{"num_key_value_heads": 5, "head_dim": 64, "intermediate_size": 1280, "norm_place": "pre", "bias": "all", "init_std_up": 0.0224, "init_std_down": 0.0044, "optimizer": "soap_variant"}
Each number is 200 + 20 x the weight over its row's rms, rounded and kept within 0 to 999. Layers, rows and columns count from 0. The size before them is the row's rms in percent of the matrix's.

# layer 8 MLP down, 320x1280, rms 0.104, rows 54-108, columns 896-1023
095,196,176,175,194,198,202,200,232,185,230,201,183,249,214,224,199,193,207,232,187,177,187,235,232,222,143,206,184,182,211,221,178,207,182,205,185,189,200,224,182,220,181,217,206,201,197,184,239,188,206,197,211,207,183,206,177,213,180,244,206,198,227,208,176,192,221,223,218,214,192,206,225,185,209,163,188,245,232,224,179,158,222,229,224,198,165,191,200,216,188,189,212,229,184,192,198,234,180,190,206,240,215,174,169,226,214,221,190,209,217,200,180,191,170,211,223,207,197,197,188,213,185,213,190,234,187,196,187
105,169,211,183,175,182,208,172,178,197,211,176,242,202,241,187,218,203,189,198,189,167,205,203,189,237,203,193,244,229,211,246,230,179,192,223,195,215,207,239,189,210,210,192,212,191,219,178,187,193,220,174,196,204,198,154,189,220,205,253,194,175,220,207,181,214,161,198,205,204,200,192,199,197,207,201,201,180,219,218,152,201,228,204,168,236,170,186,183,196,219,216,216,212,238,174,170,205,234,194,194,237,196,198,200,189,184,189,230,211,204,170,206,190,179,226,205,175,183,198,162,220,221,223,178,191,211,193,208
105,212,195,220,166,206,202,204,195,206,197,130,187,196,192,217,186,221,208,242,223,200,202,231,184,175,188,191,184,192,204,178,223,212,230,159,186,172,152,164,209,159,182,190,183,198,178,208,201,204,214,211,210,219,212,199,202,225,209,189,213,199,182,196,251,182,203,214,203,183,207,186,205,181,210,181,199,193,192,184,204,189,225,222,217,223,222,199,205,182,228,206,193,197,189,214,190,196,187,195,228,177,214,197,214,190,221,204,243,187,209,180,216,203,195,195,231,199,217,213,209,205,216,224,192,198,205,209,183
096,220,230,209,185,169,214,198,231,214,197,224,209,201,192,170,183,238,226,191,174,210,220,182,227,204,235,187,193,224,180,208,200,207,203,220,202,188,194,166,262,187,203,209,221,195,190,180,164,195,202,207,220,192,200,196,205,178,189,198,189,189,210,215,226,171,224,225,180,208,174,185,203,188,222,193,190,220,209,191,233,180,175,229,169,203,185,184,209,220,188,199,215,196,202,173,233,203,222,201,220,168,180,202,181,193,202,197,219,211,228,201,209,203,212,136,198,168,203,179,205,200,205,202,157,217,198,211,223
100,181,209,219,200,207,193,197,173,201,187,232,194,183,202,184,205,161,179,199,207,160,217,188,243,178,228,202,221,167,209,169,241,199,208,209,221,174,216,168,223,207,224,191,204,233,192,183,184,216,264,183,189,196,241,169,210,207,214,222,211,191,196,205,197,195,218,196,204,198,212,207,182,236,199,205,217,263,184,194,228,269,201,192,180,194,184,191,214,174,213,156,199,195,202,208,197,209,212,200,236,199,212,232,184,206,233,253,190,214,211,193,187,196,203,197,187,209,194,151,200,211,220,185,167,232,212,227,194
100,163,192,206,179,227,165,211,216,244,239,195,170,198,208,215,174,198,172,178,174,166,221,213,202,190,195,192,227,193,192,228,188,157,217,181,183,196,204,224,210,204,218,202,181,205,207,242,171,170,202,190,210,211,221,203,200,171,181,185,178,161,167,211,139,169,189,206,158,226,202,231,206,204,189,193,181,188,209,199,170,237,208,215,196,227,212,223,179,184,197,176,215,190,205,181,182,175,199,216,223,179,220,203,224,214,188,223,208,196,202,223,205,191,183,180,202,220,201,210,209,169,237,202,207,210,205,221,175
098,209,194,209,201,203,194,208,203,203,205,203,230,173,216,159,219,199,211,190,199,218,190,205,190,173,227,223,197,191,198,204,203,204,217,192,198,209,164,205,204,193,205,207,186,217,203,181,209,171,224,186,249,192,195,208,195,157,173,212,222,182,207,197,223,229,195,221,237,195,191,215,195,202,193,248,207,192,178,201,189,215,205,226,174,224,150,213,191,166,244,215,195,197,223,199,199,191,173,204,147,179,163,205,207,206,207,193,186,218,157,205,200,189,174,171,179,212,218,213,222,208,174,253,184,234,190,202,225
096,210,201,208,193,192,194,209,202,180,174,202,227,208,251,193,191,212,218,214,188,206,223,210,206,184,200,203,203,187,200,231,198,221,200,206,178,183,233,208,204,222,181,219,178,173,181,198,199,186,170,201,206,179,176,203,193,199,222,206,213,195,157,215,203,203,189,204,190,239,193,189,219,175,192,198,155,186,189,199,190,199,194,200,173,222,238,233,174,216,194,210,173,187,142,198,183,189,197,180,216,204,197,209,197,178,168,200,207,223,189,208,173,220,184,240,188,199,213,176,182,177,178,181,224,190,190,220,162
094,200,187,218,225,196,203,201,183,181,194,208,184,183,227,175,202,217,183,186,243,195,199,199,201,184,208,208,183,188,195,169,202,209,212,214,217,225,228,214,202,196,197,197,216,154,214,202,228,212,189,218,227,200,228,183,214,213,226,181,189,211,199,196,187,181,208,222,198,201,195,188,202,215,190,209,215,208,223,193,211,238,195,191,180,198,198,195,198,185,186,187,206,232,200,174,215,186,173,179,191,187,219,193,170,189,218,206,178,186,219,218,179,205,180,191,187,215,216,205,188,230,211,229,193,227,194,223,164
102,197,232,208,199,218,197,197,188,214,190,209,219,184,250,232,231,196,227,218,211,173,205,199,191,178,202,192,217,191,202,183,170,194,173,181,210,203,196,199,215,212,216,199,211,202,211,185,185,199,201,194,209,220,142,193,213,192,195,216,182,191,195,174,166,201,200,180,196,192,197,173,205,207,218,220,199,196,186,195,158,210,217,199,173,183,204,221,220,186,205,192,176,170,195,184,198,202,177,188,193,228,192,212,216,213,216,191,183,211,206,179,203,192,214,189,179,199,211,200,216,220,191,186,194,262,213,227,198
106,217,171,166,197,198,208,227,180,197,170,201,209,181,220,211,187,181,201,241,205,194,204,192,195,184,170,213,200,184,222,236,219,219,170,216,160,217,198,218,202,239,193,222,218,200,227,193,219,185,177,200,164,194,219,176,201,217,200,211,171,189,218,182,206,179,183,162,181,219,227,209,183,202,183,210,209,186,225,175,199,152,232,200,195,199,176,217,213,197,225,220,227,195,198,188,167,229,219,182,196,204,201,208,188,203,226,179,180,158,208,189,192,226,261,223,195,223,207,172,209,185,187,168,170,183,227,182,190
102,193,195,221,151,197,190,213,185,222,228,252,186,229,196,194,194,207,188,201,190,179,195,204,199,197,174,192,201,210,213,222,187,219,202,193,213,226,180,196,241,193,202,192,176,207,212,200,220,203,232,191,214,211,189,181,172,180,196,191,179,185,191,187,184,215,186,162,235,200,217,173,200,177,191,162,152,209,232,204,205,171,212,201,191,199,208,188,186,212,186,233,236,201,153,204,202,193,198,207,207,207,209,194,175,202,201,202,175,226,209,179,205,195,192,210,220,231,175,210,212,205,185,193,185,231,194,165,217
102,189,154,215,248,192,183,195,193,185,219,245,198,188,238,206,207,183,218,203,163,238,201,182,182,171,226,215,214,179,194,220,206,154,209,168,172,224,233,180,210,227,179,200,239,184,210,171,187,208,191,190,190,213,223,193,183,199,183,222,201,212,185,231,210,187,209,194,187,204,186,207,211,182,185,194,212,200,210,178,193,211,207,180,177,214,191,226,214,244,196,194,201,207,168,163,188,187,245,241,175,205,188,210,180,196,197,199,195,210,183,171,182,177,177,194,186,212,197,207,191,188,170,218,175,180,212,186,177
100,209,219,203,213,177,191,208,217,241,178,232,191,196,190,192,197,199,212,214,200,194,202,192,203,168,209,190,228,219,224,206,196,201,192,178,207,216,219,212,219,225,212,224,188,203,180,203,193,190,211,221,177,187,180,205,231,195,213,216,223,169,212,181,197,200,224,196,196,210,203,212,217,204,173,211,175,235,180,225,222,224,202,176,236,206,185,199,207,191,227,230,193,218,178,200,216,188,195,187,193,195,199,181,203,186,177,228,204,218,233,195,200,228,231,226,158,225,164,175,184,225,200,226,198,186,176,172,210
098,201,165,225,210,194,223,222,202,208,182,182,196,177,219,165,211,152,230,210,218,237,217,198,182,199,188,217,214,201,200,222,235,191,178,217,227,170,176,212,216,195,182,169,215,214,193,229,203,214,168,183,168,187,174,233,182,250,185,198,219,195,201,194,165,187,217,224,170,196,215,192,201,214,225,213,251,159,185,180,199,195,226,189,205,194,179,207,169,228,161,195,225,182,234,201,205,212,212,221,151,162,224,199,180,203,201,223,178,184,201,185,205,229,212,177,184,169,190,166,215,192,196,183,233,189,214,176,210
109,190,198,219,193,210,193,202,204,175,228,202,192,224,205,213,199,214,185,216,231,170,174,221,203,223,199,159,239,209,196,198,174,203,217,229,193,208,185,193,200,201,202,199,210,182,216,179,204,203,193,187,207,195,163,195,206,176,215,173,177,208,204,186,229,202,177,187,182,198,188,190,192,169,206,214,217,213,231,214,224,175,216,188,216,181,214,176,218,156,218,183,196,252,196,208,173,209,171,211,185,222,190,238,196,212,194,223,184,170,175,201,166,219,240,201,190,226,218,219,217,191,202,189,172,225,197,209,196
101,199,202,212,209,181,169,192,187,208,200,203,181,186,192,178,177,204,193,203,187,205,208,196,176,179,160,181,216,190,204,213,171,207,213,196,181,187,194,159,191,202,213,185,196,198,199,218,200,202,191,210,167,186,181,169,207,210,151,195,193,184,192,204,179,180,201,179,176,174,179,185,179,176,147,223,173,192,180,176,186,159,167,207,205,189,193,202,220,242,226,222,157,236,202,217,166,185,215,215,215,207,218,180,209,169,203,173,207,208,185,177,181,220,226,189,206,188,173,228,179,209,175,215,183,160,236,222,192
097,156,222,232,198,196,204,179,232,210,230,195,236,214,226,218,209,228,190,214,239,194,185,214,184,217,218,193,187,199,190,212,198,180,210,180,251,200,224,228,186,200,164,204,222,232,190,214,226,214,151,182,215,214,164,172,222,219,187,195,228,205,209,163,216,236,222,170,177,179,213,221,192,200,195,206,197,237,183,193,202,178,248,217,219,215,210,222,188,221,194,208,227,208,181,187,199,207,198,191,203,174,224,241,222,206,209,195,207,174,202,194,218,229,194,210,226,183,181,224,172,203,235,163,211,214,207,185,210
101,207,198,212,175,212,179,206,192,198,222,223,183,199,212,169,185,208,184,199,196,220,222,192,216,209,207,225,241,223,200,194,182,186,238,228,209,218,181,198,174,197,196,176,192,177,220,221,198,187,183,208,204,214,235,193,203,208,222,171,204,203,224,147,195,215,210,200,229,211,196,209,210,148,189,200,224,217,213,254,228,203,199,179,208,185,209,206,237,188,139,159,225,225,192,208,169,171,203,214,197,170,179,203,162,209,200,201,163,221,197,224,199,208,226,182,192,225,191,190,181,194,220,169,179,194,209,195,203
105,208,202,172,187,224,180,183,190,196,220,208,231,186,198,161,199,234,224,174,216,228,189,173,226,202,203,186,166,199,202,173,160,184,188,204,208,203,239,184,212,213,190,222,192,181,194,199,189,208,179,174,197,192,199,246,200,164,192,197,204,202,204,151,208,192,235,204,250,174,215,194,203,186,175,205,203,234,220,211,205,173,195,189,205,162,161,155,194,159,203,210,153,211,221,200,200,189,198,194,215,167,220,178,223,175,206,233,198,218,178,185,201,203,179,176,178,161,179,194,160,217,243,189,194,192,199,189,219
103,218,172,185,218,164,201,187,206,202,158,212,222,203,222,174,207,224,219,205,210,236,199,213,204,189,195,243,250,188,178,190,219,201,169,209,216,202,151,196,208,226,214,210,177,187,191,196,152,207,202,215,227,187,220,214,189,213,185,215,232,199,168,182,217,195,192,199,195,168,221,196,199,168,182,161,186,196,179,181,200,215,206,154,183,224,189,226,185,222,156,186,183,179,207,171,196,180,178,223,166,194,187,205,175,238,208,184,207,188,205,199,192,188,170,198,184,199,193,205,194,186,193,188,200,221,229,203,209
104,240,195,187,208,228,214,209,214,200,216,202,222,229,169,193,201,195,192,220,194,196,217,166,218,184,188,207,219,208,208,182,256,190,226,180,220,196,220,238,212,172,184,228,190,198,184,195,201,186,186,200,173,203,193,202,177,211,207,226,203,211,203,193,202,204,190,200,197,263,183,191,226,218,201,203,186,217,190,203,235,209,210,209,199,180,186,217,208,195,231,248,258,201,222,200,201,212,192,168,157,238,228,209,185,173,204,157,226,198,191,181,179,205,223,174,166,194,212,189,193,225,192,197,193,207,187,212,183
102,171,157,171,188,217,173,211,190,173,217,202,206,207,259,179,232,218,177,199,228,180,216,216,208,186,203,225,222,198,207,174,236,189,182,223,208,229,193,171,220,183,217,199,207,146,191,185,207,238,197,206,197,208,250,233,219,162,213,164,210,182,174,222,212,209,192,201,213,187,194,197,183,194,195,199,203,182,220,213,229,226,168,185,196,182,181,187,198,156,220,190,213,226,195,204,199,184,177,202,213,181,187,182,215,167,209,209,212,226,179,229,199,222,189,188,181,202,218,180,155,189,229,226,226,198,195,176,199
099,232,201,200,197,232,199,171,219,231,163,185,225,206,206,167,190,191,192,210,228,221,189,144,191,219,210,157,190,202,201,206,196,218,194,194,170,199,181,169,259,185,203,222,199,245,184,234,196,171,185,197,215,185,240,198,200,178,181,217,231,174,203,202,225,221,135,222,157,185,189,215,217,174,187,201,191,205,190,205,245,198,207,189,232,170,206,236,171,190,191,203,180,195,211,226,220,192,178,186,232,211,184,203,260,183,175,191,202,187,169,188,220,183,175,224,183,224,180,207,197,159,209,198,239,173,199,174,215
099,245,196,206,207,182,200,204,210,195,220,188,188,193,186,192,233,217,222,192,175,177,222,207,251,233,203,210,195,215,212,216,223,217,155,223,254,205,179,206,158,212,192,244,186,211,222,211,193,195,199,181,192,209,188,205,176,233,205,207,215,171,181,221,204,202,206,173,242,182,212,210,170,190,198,218,228,171,191,195,205,220,189,162,239,190,235,159,194,247,175,198,220,194,207,187,199,213,200,187,193,204,204,194,194,182,199,196,201,183,170,223,212,205,225,183,173,180,194,180,184,207,195,184,212,161,223,200,205
101,203,211,200,197,227,173,224,216,197,235,199,188,186,188,225,183,206,187,203,224,208,186,135,202,245,206,228,211,228,197,206,190,196,223,195,185,225,161,183,154,234,179,183,201,239,199,180,161,225,222,216,213,222,178,193,217,216,205,209,215,204,188,177,215,196,208,208,203,183,214,223,176,197,219,209,203,207,185,199,227,194,234,203,213,196,226,230,226,186,192,189,203,227,206,214,231,195,191,167,225,175,208,217,192,236,199,179,149,232,188,203,192,197,205,210,193,177,229,202,188,219,219,217,197,208,197,215,197
098,200,219,175,186,226,216,206,200,226,206,198,187,220,209,196,169,202,182,183,181,194,191,195,193,175,216,221,197,200,197,219,205,210,191,177,189,186,179,188,198,180,218,208,168,180,224,166,187,233,206,187,208,229,192,228,197,221,178,199,207,249,210,195,163,206,226,193,206,233,173,155,220,233,177,204,209,201,175,199,188,204,200,200,202,197,216,197,215,192,199,210,195,221,159,245,227,184,193,188,204,207,209,201,189,206,229,194,207,206,222,216,195,241,214,193,204,197,190,199,193,214,216,213,164,170,214,209,200
102,199,193,182,182,199,209,202,197,196,161,201,205,181,169,194,188,178,202,225,216,175,208,169,176,200,193,223,168,187,217,207,174,195,217,213,209,218,264,207,220,176,202,228,221,223,221,145,211,193,181,197,201,201,183,211,164,224,188,198,185,211,177,200,176,214,222,219,198,199,213,217,224,216,213,219,192,166,185,175,191,199,206,236,210,200,225,227,185,227,211,171,170,198,157,158,188,159,163,200,164,249,189,216,262,218,197,244,226,204,201,169,195,169,201,214,174,196,218,196,202,196,187,200,202,205,215,209,206
101,249,197,203,186,175,205,199,183,187,204,186,192,215,175,229,199,182,222,202,208,212,206,227,199,195,208,227,235,181,214,214,207,185,175,186,226,198,147,228,184,207,189,203,197,217,234,236,195,228,209,222,197,185,178,212,254,208,212,208,218,176,213,172,194,216,204,223,172,218,195,174,251,205,207,212,202,180,225,220,185,192,209,191,227,226,200,183,242,191,202,211,163,171,242,203,221,192,135,165,163,197,198,219,202,209,182,198,211,197,208,176,202,222,210,196,186,194,200,213,159,200,194,199,206,197,225,202,186
101,199,208,194,223,220,215,204,194,196,189,232,155,181,203,176,177,213,195,189,195,262,186,205,218,194,205,179,203,185,175,209,156,210,228,227,211,185,214,250,206,173,223,196,238,204,198,216,176,161,176,204,178,213,224,196,184,158,176,201,154,209,213,185,200,175,163,170,209,194,219,225,199,175,192,212,205,199,190,213,169,205,196,190,225,197,229,217,201,193,229,189,232,157,200,195,216,195,213,194,194,218,166,185,182,197,195,214,193,172,193,216,188,182,189,159,234,207,202,177,190,207,202,169,206,233,175,194,198
098,199,220,218,201,191,233,231,172,207,182,189,192,253,192,209,208,214,208,186,200,175,198,216,214,222,202,221,200,200,233,206,169,178,226,153,165,188,203,175,222,219,229,205,189,219,228,176,218,189,207,218,163,196,185,177,188,215,204,183,160,208,190,223,269,212,198,189,190,207,181,203,187,228,194,179,186,201,201,214,216,261,230,211,199,206,193,187,226,203,195,231,189,194,183,195,190,202,212,197,206,193,170,209,186,213,213,214,215,206,216,193,187,189,229,189,212,225,215,229,202,178,178,219,185,173,187,192,186
094,172,215,203,234,197,231,197,165,177,191,202,238,219,222,178,182,188,167,191,182,196,246,208,194,185,210,189,180,196,175,178,171,213,230,209,212,218,196,151,204,236,234,185,191,168,215,161,169,209,199,195,197,197,199,202,181,172,200,171,187,190,203,172,205,188,225,205,238,212,203,207,181,242,196,180,211,159,204,231,182,207,213,170,179,219,168,206,189,227,152,212,165,233,186,171,171,192,197,191,190,204,179,200,220,205,174,216,179,173,202,174,201,190,198,220,181,191,184,201,191,213,226,209,201,222,180,230,199
095,172,191,206,201,220,198,216,204,195,188,205,169,163,201,236,204,201,175,168,172,206,183,223,237,212,236,187,176,194,156,168,171,221,186,194,217,177,239,202,198,211,211,222,162,194,219,206,227,206,221,203,195,175,182,212,197,201,222,227,232,186,205,237,184,193,179,202,190,193,192,204,182,177,198,231,217,214,158,193,214,192,201,163,209,180,205,173,193,187,187,203,198,213,221,183,202,205,194,178,198,203,194,202,208,209,215,208,194,199,194,210,221,222,184,182,223,227,199,196,219,238,201,183,194,232,195,216,189
098,193,240,211,161,201,180,187,200,242,200,206,225,194,211,217,222,210,227,160,212,238,228,149,193,181,178,177,206,180,193,192,214,207,197,223,215,207,218,183,226,207,211,169,202,195,191,184,170,156,200,195,199,208,230,195,181,216,207,186,195,181,211,203,211,197,184,210,168,212,194,176,216,216,229,165,238,201,220,177,229,226,204,213,200,164,249,195,224,176,226,202,190,204,212,221,189,174,198,228,213,206,207,191,198,205,215,182,194,174,214,226,197,211,173,180,210,198,227,185,184,223,211,192,209,239,240,196,187
102,145,179,174,208,169,206,214,220,214,208,182,217,206,192,184,163,186,205,173,198,187,215,200,153,206,174,223,170,204,207,189,172,219,207,232,210,194,224,223,215,236,231,194,174,188,199,178,194,208,212,171,181,200,192,218,197,201,190,214,191,147,208,187,151,152,198,219,202,220,214,215,180,195,166,210,227,195,200,206,203,178,220,199,200,207,196,215,198,186,218,204,205,167,190,192,228,197,209,242,189,196,242,187,185,218,207,209,192,191,166,174,214,230,202,169,212,191,215,177,211,176,190,186,209,173,209,198,195
103,193,190,203,224,200,202,212,210,204,214,190,182,235,229,224,204,212,195,209,215,206,195,221,205,189,192,236,197,184,187,196,214,226,214,227,196,139,213,226,199,191,240,232,206,218,217,196,212,197,205,169,207,181,184,178,217,243,228,213,226,194,201,225,194,191,198,208,190,206,183,190,194,198,208,183,198,202,163,213,197,190,194,176,189,220,220,183,174,168,176,204,219,196,186,188,218,224,228,191,204,196,193,172,167,180,239,183,185,166,164,224,207,233,212,189,196,189,241,189,214,184,207,178,200,197,190,185,215
102,175,186,187,213,209,186,166,223,216,122,178,198,187,246,163,167,198,222,209,199,242,187,166,225,211,173,191,217,198,189,192,208,209,172,195,157,206,186,230,220,216,227,212,206,176,205,203,181,189,195,201,207,200,187,194,198,236,211,210,217,188,189,200,176,212,201,207,215,226,162,206,197,194,229,207,197,202,192,180,218,205,161,217,216,197,229,232,168,220,211,188,187,193,226,196,191,185,198,202,177,171,198,215,217,199,211,210,194,192,200,195,192,186,156,198,219,222,160,204,190,165,208,173,181,212,211,217,214
100,173,182,202,194,232,233,188,168,172,208,190,205,223,192,209,254,195,185,175,163,176,203,203,210,191,212,154,198,210,208,192,256,198,162,188,170,154,210,226,203,196,206,228,219,172,199,241,201,210,211,215,207,164,190,204,219,200,220,201,205,249,190,182,198,214,230,204,218,218,199,181,184,219,212,198,185,213,209,196,247,196,190,151,193,164,231,202,186,206,199,244,200,187,208,219,161,213,206,190,171,216,216,200,209,195,205,186,209,168,186,188,218,216,189,208,200,183,239,211,182,198,154,197,209,193,197,223,195
103,176,209,185,188,179,166,221,183,191,264,190,204,178,206,227,204,195,204,205,181,203,195,228,192,216,216,211,155,221,189,220,202,222,201,216,196,174,203,210,224,205,165,229,211,127,235,210,196,193,176,187,209,192,178,188,183,200,194,219,173,203,218,200,226,221,211,175,201,177,238,194,213,181,193,229,187,156,179,203,217,204,216,210,209,197,216,223,193,187,174,198,216,168,188,212,172,190,242,209,204,193,224,220,191,209,174,237,187,209,212,230,215,201,187,217,228,188,199,201,206,207,153,210,170,157,191,193,192
098,205,202,184,186,219,188,207,192,201,255,173,212,209,213,174,191,155,192,212,187,200,199,238,186,204,186,209,181,209,239,243,250,209,193,204,186,191,169,195,208,181,207,196,186,162,239,191,215,206,243,186,199,216,188,204,185,173,194,190,184,221,156,182,211,211,179,198,231,201,230,193,201,215,198,180,186,227,206,229,211,216,210,205,187,207,176,211,174,183,194,213,193,186,208,194,187,197,198,215,214,186,204,221,211,199,168,216,223,188,194,187,197,205,219,188,209,200,201,178,213,200,205,193,177,210,205,197,212
094,179,226,193,193,222,143,202,215,188,222,161,164,190,180,220,207,227,180,195,197,193,210,173,243,237,164,174,155,181,205,197,163,234,224,207,201,217,173,228,219,176,221,167,224,198,181,160,202,194,206,198,193,231,209,191,194,184,183,197,173,199,169,235,175,178,212,177,192,209,192,187,193,210,210,239,205,199,176,202,165,224,234,206,210,202,188,234,224,195,196,188,215,220,207,217,224,199,233,168,167,201,193,176,196,188,204,234,202,162,181,211,199,184,201,214,220,250,180,210,230,203,198,179,162,215,195,231,206
100,239,194,216,173,177,204,199,205,224,195,217,215,192,216,216,183,199,203,188,195,179,197,229,227,189,205,205,167,209,192,174,176,176,207,213,202,198,225,255,197,147,236,174,214,182,190,241,172,209,202,204,226,208,217,179,194,231,196,198,212,219,200,217,183,232,214,217,178,193,223,221,183,219,226,173,214,206,235,176,203,194,210,191,184,223,183,200,209,203,209,198,203,158,207,192,195,209,231,172,199,222,214,207,225,229,215,202,186,200,221,212,219,237,170,177,232,213,227,215,192,212,193,202,194,245,209,236,182
101,203,219,144,190,187,186,216,162,192,191,198,212,238,170,203,193,208,193,197,204,209,184,200,208,184,200,217,204,208,191,252,188,215,199,190,162,214,182,231,205,198,193,212,199,196,187,186,196,196,221,201,205,184,191,188,194,204,209,207,193,189,214,170,221,173,186,193,181,179,220,224,180,230,194,159,209,230,162,188,206,182,178,211,161,191,195,196,196,196,217,208,185,201,219,197,199,174,193,205,165,147,200,195,206,229,230,196,188,194,194,195,244,210,206,190,177,200,160,216,186,205,187,197,181,203,181,195,203
097,184,211,216,223,237,177,192,176,182,234,211,161,190,192,190,192,234,175,210,226,207,207,158,162,157,195,211,214,191,187,172,208,167,157,217,182,203,197,138,158,191,209,144,181,188,229,205,220,222,226,230,212,202,174,215,233,179,173,184,195,194,202,173,205,159,205,186,152,194,208,210,178,222,207,195,221,198,195,161,213,180,234,216,197,230,183,202,233,230,175,191,221,181,225,183,229,180,190,225,198,195,215,212,192,211,190,171,168,190,225,212,194,176,213,179,159,213,211,202,189,240,216,187,208,180,224,224,172
102,201,206,205,237,234,198,198,222,217,182,184,214,183,206,185,191,265,196,157,194,159,179,213,211,188,185,210,218,209,174,182,194,198,162,165,192,226,191,140,213,217,218,193,196,198,170,216,195,216,213,201,202,235,193,191,227,198,198,213,199,196,180,204,186,207,191,176,223,221,198,204,195,207,193,221,203,232,190,182,179,202,205,229,155,210,201,219,215,210,212,222,220,195,149,171,243,210,225,184,201,181,182,177,190,196,221,220,210,247,176,222,222,204,222,217,200,164,201,183,185,205,175,188,235,239,199,230,184
101,195,230,220,208,202,163,210,207,189,180,226,176,150,182,212,197,216,182,223,178,200,221,226,200,222,208,222,209,211,186,185,193,234,218,234,219,173,197,211,206,174,184,184,192,174,208,176,173,189,236,208,193,196,213,192,204,195,205,227,209,183,226,225,233,202,199,183,227,196,201,207,197,164,243,208,194,195,186,230,194,189,229,179,200,248,183,163,225,164,221,202,199,154,191,231,224,165,218,195,199,211,212,224,217,217,211,224,203,215,204,186,229,208,217,207,201,220,192,187,207,184,195,213,242,189,178,212,200
101,176,188,216,206,212,196,161,187,217,208,183,205,206,182,199,199,214,225,199,171,213,184,161,243,157,222,202,250,198,168,187,180,225,201,208,240,162,148,208,188,209,184,222,179,200,170,225,215,195,193,179,124,198,186,183,216,179,221,176,206,207,173,170,208,174,205,192,189,185,231,216,205,209,195,182,212,202,253,209,222,168,206,186,192,208,223,173,228,217,119,213,220,231,189,225,184,187,205,194,209,194,203,187,157,201,225,204,175,184,161,222,163,187,203,214,223,216,162,251,206,176,196,184,202,220,188,203,175
098,173,203,202,196,196,213,180,189,189,200,242,207,200,189,161,201,201,184,182,230,199,213,210,206,166,216,234,197,197,172,175,188,233,210,218,217,179,150,163,216,182,193,183,228,180,198,204,207,195,217,204,212,212,175,181,153,208,179,192,197,202,193,185,216,203,181,216,179,190,182,207,189,217,229,204,172,188,227,220,205,216,158,185,235,205,155,182,206,183,208,188,200,219,204,193,224,209,200,174,205,149,204,201,213,221,174,220,177,180,192,201,209,217,196,189,188,194,218,180,201,207,245,187,167,168,211,188,200
101,171,187,188,250,225,177,193,210,199,242,211,204,186,222,223,240,180,223,221,206,163,251,216,183,218,182,228,163,217,197,261,186,199,201,245,210,190,216,167,208,218,214,192,186,228,196,168,203,220,224,208,188,219,211,202,201,182,223,200,185,169,192,196,205,186,190,194,220,176,175,195,209,202,172,227,195,186,214,200,146,207,204,176,184,199,211,189,183,215,229,216,203,236,205,198,197,217,199,226,159,211,194,188,202,193,184,200,209,169,228,225,202,202,200,214,191,212,228,193,209,205,234,205,210,197,191,163,248
098,231,186,187,185,213,186,198,224,189,146,171,198,180,166,192,206,214,220,225,185,185,202,226,222,203,184,211,208,162,210,193,198,226,195,188,196,186,219,212,172,207,170,207,217,165,184,196,170,204,205,209,185,186,194,172,181,208,188,198,201,143,182,174,183,161,198,176,260,196,188,205,180,199,204,250,191,187,174,171,192,221,191,197,190,216,187,201,240,191,195,190,186,219,227,208,194,189,195,199,221,184,200,225,211,226,205,207,225,214,148,209,193,214,215,240,230,158,226,223,235,188,196,218,192,206,194,176,196
094,167,194,209,203,221,209,179,181,211,187,197,199,234,218,211,200,183,209,184,198,205,201,202,212,215,193,172,195,204,218,215,219,219,224,203,181,197,193,202,237,202,207,200,213,201,186,184,215,188,189,199,207,173,197,230,167,247,213,210,184,232,211,199,197,216,188,207,204,218,203,210,202,189,168,213,200,214,188,209,194,226,181,211,174,203,224,208,210,204,195,197,180,230,188,209,242,182,186,215,198,192,214,220,188,237,201,201,218,209,223,199,194,207,192,201,147,197,189,214,195,232,194,181,223,198,186,182,201
107,189,204,166,189,185,262,221,212,197,214,200,203,202,246,215,202,230,190,229,207,218,191,175,176,181,197,174,205,205,163,199,214,200,207,172,221,182,208,217,219,220,204,211,195,179,194,205,179,215,221,188,202,176,210,203,214,180,198,208,155,192,231,222,216,178,218,198,227,201,186,197,169,219,186,193,183,202,213,204,209,172,221,177,230,200,188,213,173,194,202,189,197,234,197,174,227,177,190,190,187,232,173,201,183,210,213,179,177,197,218,209,179,221,200,139,192,207,155,191,201,171,195,205,230,197,238,217,198
101,203,213,178,179,197,212,214,193,240,194,196,200,167,171,220,194,179,236,217,179,228,190,208,210,190,197,179,183,182,201,173,189,195,196,198,199,212,213,238,192,196,175,239,249,192,203,209,182,201,213,167,232,168,193,184,190,183,217,181,178,200,195,175,194,180,211,199,263,203,185,210,203,197,179,204,185,219,175,207,164,211,206,180,188,165,210,174,189,195,178,198,220,220,167,235,152,201,231,201,205,205,194,175,210,206,204,196,203,168,191,218,193,207,173,167,207,201,229,183,167,148,203,174,192,195,177,188,216
097,219,182,195,214,178,215,202,206,217,215,223,187,230,201,205,153,190,227,206,206,252,194,190,176,177,196,207,218,186,199,185,206,222,193,224,249,208,193,190,224,212,217,191,184,231,235,207,226,230,191,183,219,230,230,197,182,172,208,191,168,238,168,195,176,209,201,216,236,202,169,194,173,189,185,205,227,211,247,219,201,218,166,234,201,204,233,183,194,187,214,187,214,200,212,199,204,217,182,204,178,187,200,170,183,208,234,195,239,174,164,182,229,201,213,208,183,218,185,212,171,218,204,219,208,193,215,222,229
099,203,204,250,206,203,177,185,193,206,197,183,204,211,203,189,215,230,208,194,173,247,192,164,196,166,207,223,204,183,192,209,209,211,225,221,241,190,182,199,185,202,181,190,228,203,176,212,210,167,256,207,195,204,208,211,237,196,197,186,226,177,205,189,194,223,203,204,198,239,238,208,220,213,205,161,187,202,215,207,222,195,178,182,197,192,167,205,214,214,205,179,211,194,201,204,212,187,217,166,167,197,221,189,208,206,200,173,221,179,179,176,204,224,209,183,208,210,181,181,181,185,185,212,228,203,201,188,200